Weights of a small transformer language model.
Training: a variant of Adam for these matrices, 199M tokens, 12146 steps.
Each number is 200 + 20 x the weight over its row's rms, rounded and kept within 0 to 999. Layers, rows and columns count from 0. The size before them is the row's rms in percent of the matrix's.

# q: layer 2 attention query, 128x160, rms 0.161, rows 29-33,92-97, columns 80-159
# k: layer 2 attention key, 64x160, rms 0.152, rows 28-33, columns 80-159
q92,137,187,240,154,215,184,222,203,209,256,194,185,192,186,216,218,200,240,186,192,199,219,207,216,215,183,212,175,206,206,191,167,185,187,214,193,186,199,196,206,204,232,205,161,178,187,222,212,204,222,222,198,201,185,219,208,176,209,215,179,210,232,185,208,205,211,226,158,223,194,211,205,179,244,225,200,230,210,186,220,179
k28,112,188,230,167,190,173,229,245,193,176,159,183,219,182,196,206,211,198,208,204,213,174,188,213,228,190,194,199,213,192,191,189,228,173,212,183,196,197,241,201,205,206,221,167,201,204,213,219,182,232,208,204,196,205,247,218,219,194,198,165,200,156,190,219,224,187,229,196,221,195,206,241,226,186,180,204,199,236,211,213,215
q29,169,218,212,176,180,158,234,246,207,186,188,205,195,192,179,193,194,220,232,193,184,184,227,206,195,205,178,205,226,170,189,199,223,158,213,196,213,193,239,226,217,184,230,220,175,185,191,211,176,205,223,190,184,190,227,195,192,201,216,179,220,171,209,166,181,225,190,189,177,197,215,197,175,161,170,218,220,223,224,190,185
q93,130,213,182,178,195,198,212,184,214,200,214,187,228,206,204,190,182,253,224,200,186,223,199,187,149,216,184,169,222,176,188,195,190,190,196,225,174,199,211,204,184,238,187,212,190,184,213,180,180,169,202,182,196,192,185,163,166,162,201,169,208,188,241,182,209,187,216,194,175,200,167,216,201,191,175,195,224,197,171,204,206
k29,110,228,218,186,229,188,211,183,206,192,228,203,190,199,199,188,186,232,225,215,229,213,231,197,211,229,209,173,185,220,213,185,212,240,208,204,189,179,214,247,187,189,194,190,198,154,192,200,172,226,221,185,198,179,184,208,183,194,232,232,216,230,184,191,189,201,170,213,200,193,216,196,182,218,199,159,196,178,211,202,191
q30,091,244,198,188,175,194,214,178,195,164,216,209,206,166,233,163,209,190,187,226,181,206,234,164,203,235,203,193,196,203,188,172,211,203,187,243,180,200,210,196,231,198,217,232,189,188,175,160,186,251,214,223,186,184,190,201,216,203,199,187,202,169,207,202,208,169,207,189,192,234,175,200,174,156,192,167,204,195,166,195,180
q94,095,141,218,175,193,243,195,223,213,210,203,211,206,211,215,201,194,208,232,210,163,208,221,245,196,160,248,200,204,243,213,177,206,197,221,189,191,158,218,206,202,190,217,184,191,180,214,206,191,198,180,210,206,237,197,176,204,210,223,177,241,222,208,187,201,184,223,218,204,214,190,187,155,219,209,213,223,211,205,195,183
k30,099,201,167,178,183,206,212,208,171,221,206,240,235,186,199,172,183,214,223,211,219,217,182,217,194,214,192,196,179,205,169,202,220,193,231,207,183,202,215,221,213,208,206,159,183,196,193,186,212,216,208,204,197,169,204,205,169,185,214,183,212,192,223,157,212,181,190,200,197,217,169,199,208,201,201,175,198,190,177,210,219
q31,101,164,234,213,199,194,211,221,180,209,168,203,204,212,187,218,212,197,190,195,215,189,177,194,211,174,224,261,205,197,192,221,192,173,202,190,197,207,183,152,216,200,176,201,234,201,216,223,189,186,198,173,209,211,207,214,199,194,233,185,179,192,190,202,172,205,214,195,224,148,215,190,180,224,210,210,208,202,227,184,213
q95,073,207,244,186,201,167,200,190,221,192,163,182,248,190,187,188,212,182,177,207,206,181,202,208,170,208,216,228,192,187,155,203,194,165,213,211,217,199,184,197,211,194,175,199,234,165,218,186,171,219,209,184,203,179,207,254,203,181,222,209,191,200,195,176,208,159,203,209,218,218,181,212,211,171,200,175,155,188,181,172,205
k31,079,201,193,200,214,196,252,162,217,184,227,218,176,217,231,212,195,199,206,232,172,215,178,208,209,211,208,214,195,192,191,191,204,203,205,200,202,188,173,199,217,186,201,220,185,214,194,186,193,206,224,193,200,189,184,192,190,162,215,260,223,194,201,203,179,214,184,201,163,174,184,235,210,221,208,211,221,202,242,231,210
q32,058,213,211,216,170,193,210,200,193,206,175,242,178,193,191,210,185,209,204,179,161,181,172,175,203,213,200,191,201,216,211,191,201,222,204,226,222,178,211,202,199,205,208,203,195,227,216,190,216,240,206,204,200,193,202,198,172,212,214,215,213,210,237,215,203,244,189,151,209,181,204,221,187,225,221,203,208,179,228,203,167
q96,082,211,189,195,187,197,196,216,227,169,175,179,152,224,173,191,187,203,188,203,211,201,191,174,206,199,220,232,217,166,193,225,170,159,198,189,221,191,181,182,206,186,181,196,210,204,196,244,224,212,175,188,202,241,237,195,162,190,189,228,194,207,221,204,197,209,175,182,199,218,214,172,224,198,201,217,216,192,171,175,205
k32,102,207,221,207,247,185,194,202,215,178,194,181,183,204,210,198,245,192,225,181,238,196,213,176,237,197,163,206,235,225,229,197,228,201,194,188,191,238,193,227,211,191,196,230,201,197,187,206,157,196,196,206,198,192,201,205,200,216,220,204,215,190,166,173,164,197,193,231,173,204,195,199,193,176,195,206,209,189,216,253,166
q33,055,219,207,232,181,176,208,216,214,198,196,196,180,199,198,227,172,211,216,193,191,185,176,155,196,194,191,216,207,188,187,201,228,192,206,216,247,194,221,202,230,218,201,209,224,204,231,186,230,237,214,193,202,193,183,188,194,206,171,210,206,209,227,217,187,232,175,208,201,191,207,186,189,208,225,173,177,183,215,187,211
q97,097,187,179,208,186,232,206,181,194,199,222,223,186,168,188,166,185,208,214,208,196,178,223,224,191,195,218,187,187,205,204,182,170,216,199,182,213,173,214,143,188,193,193,192,162,220,209,181,219,204,185,224,193,160,198,203,206,176,217,206,218,208,237,216,234,211,208,177,231,212,213,183,202,221,228,200,196,178,219,193,196
k33,087,195,225,201,198,176,190,196,197,198,176,194,192,224,243,181,207,198,182,208,195,217,194,205,212,244,164,245,174,197,196,196,209,167,198,178,187,253,187,221,200,160,207,224,209,206,180,203,207,221,235,193,220,186,179,195,218,198,182,165,149,166,173,176,166,192,177,208,192,206,207,181,182,204,164,190,203,180,214,232,208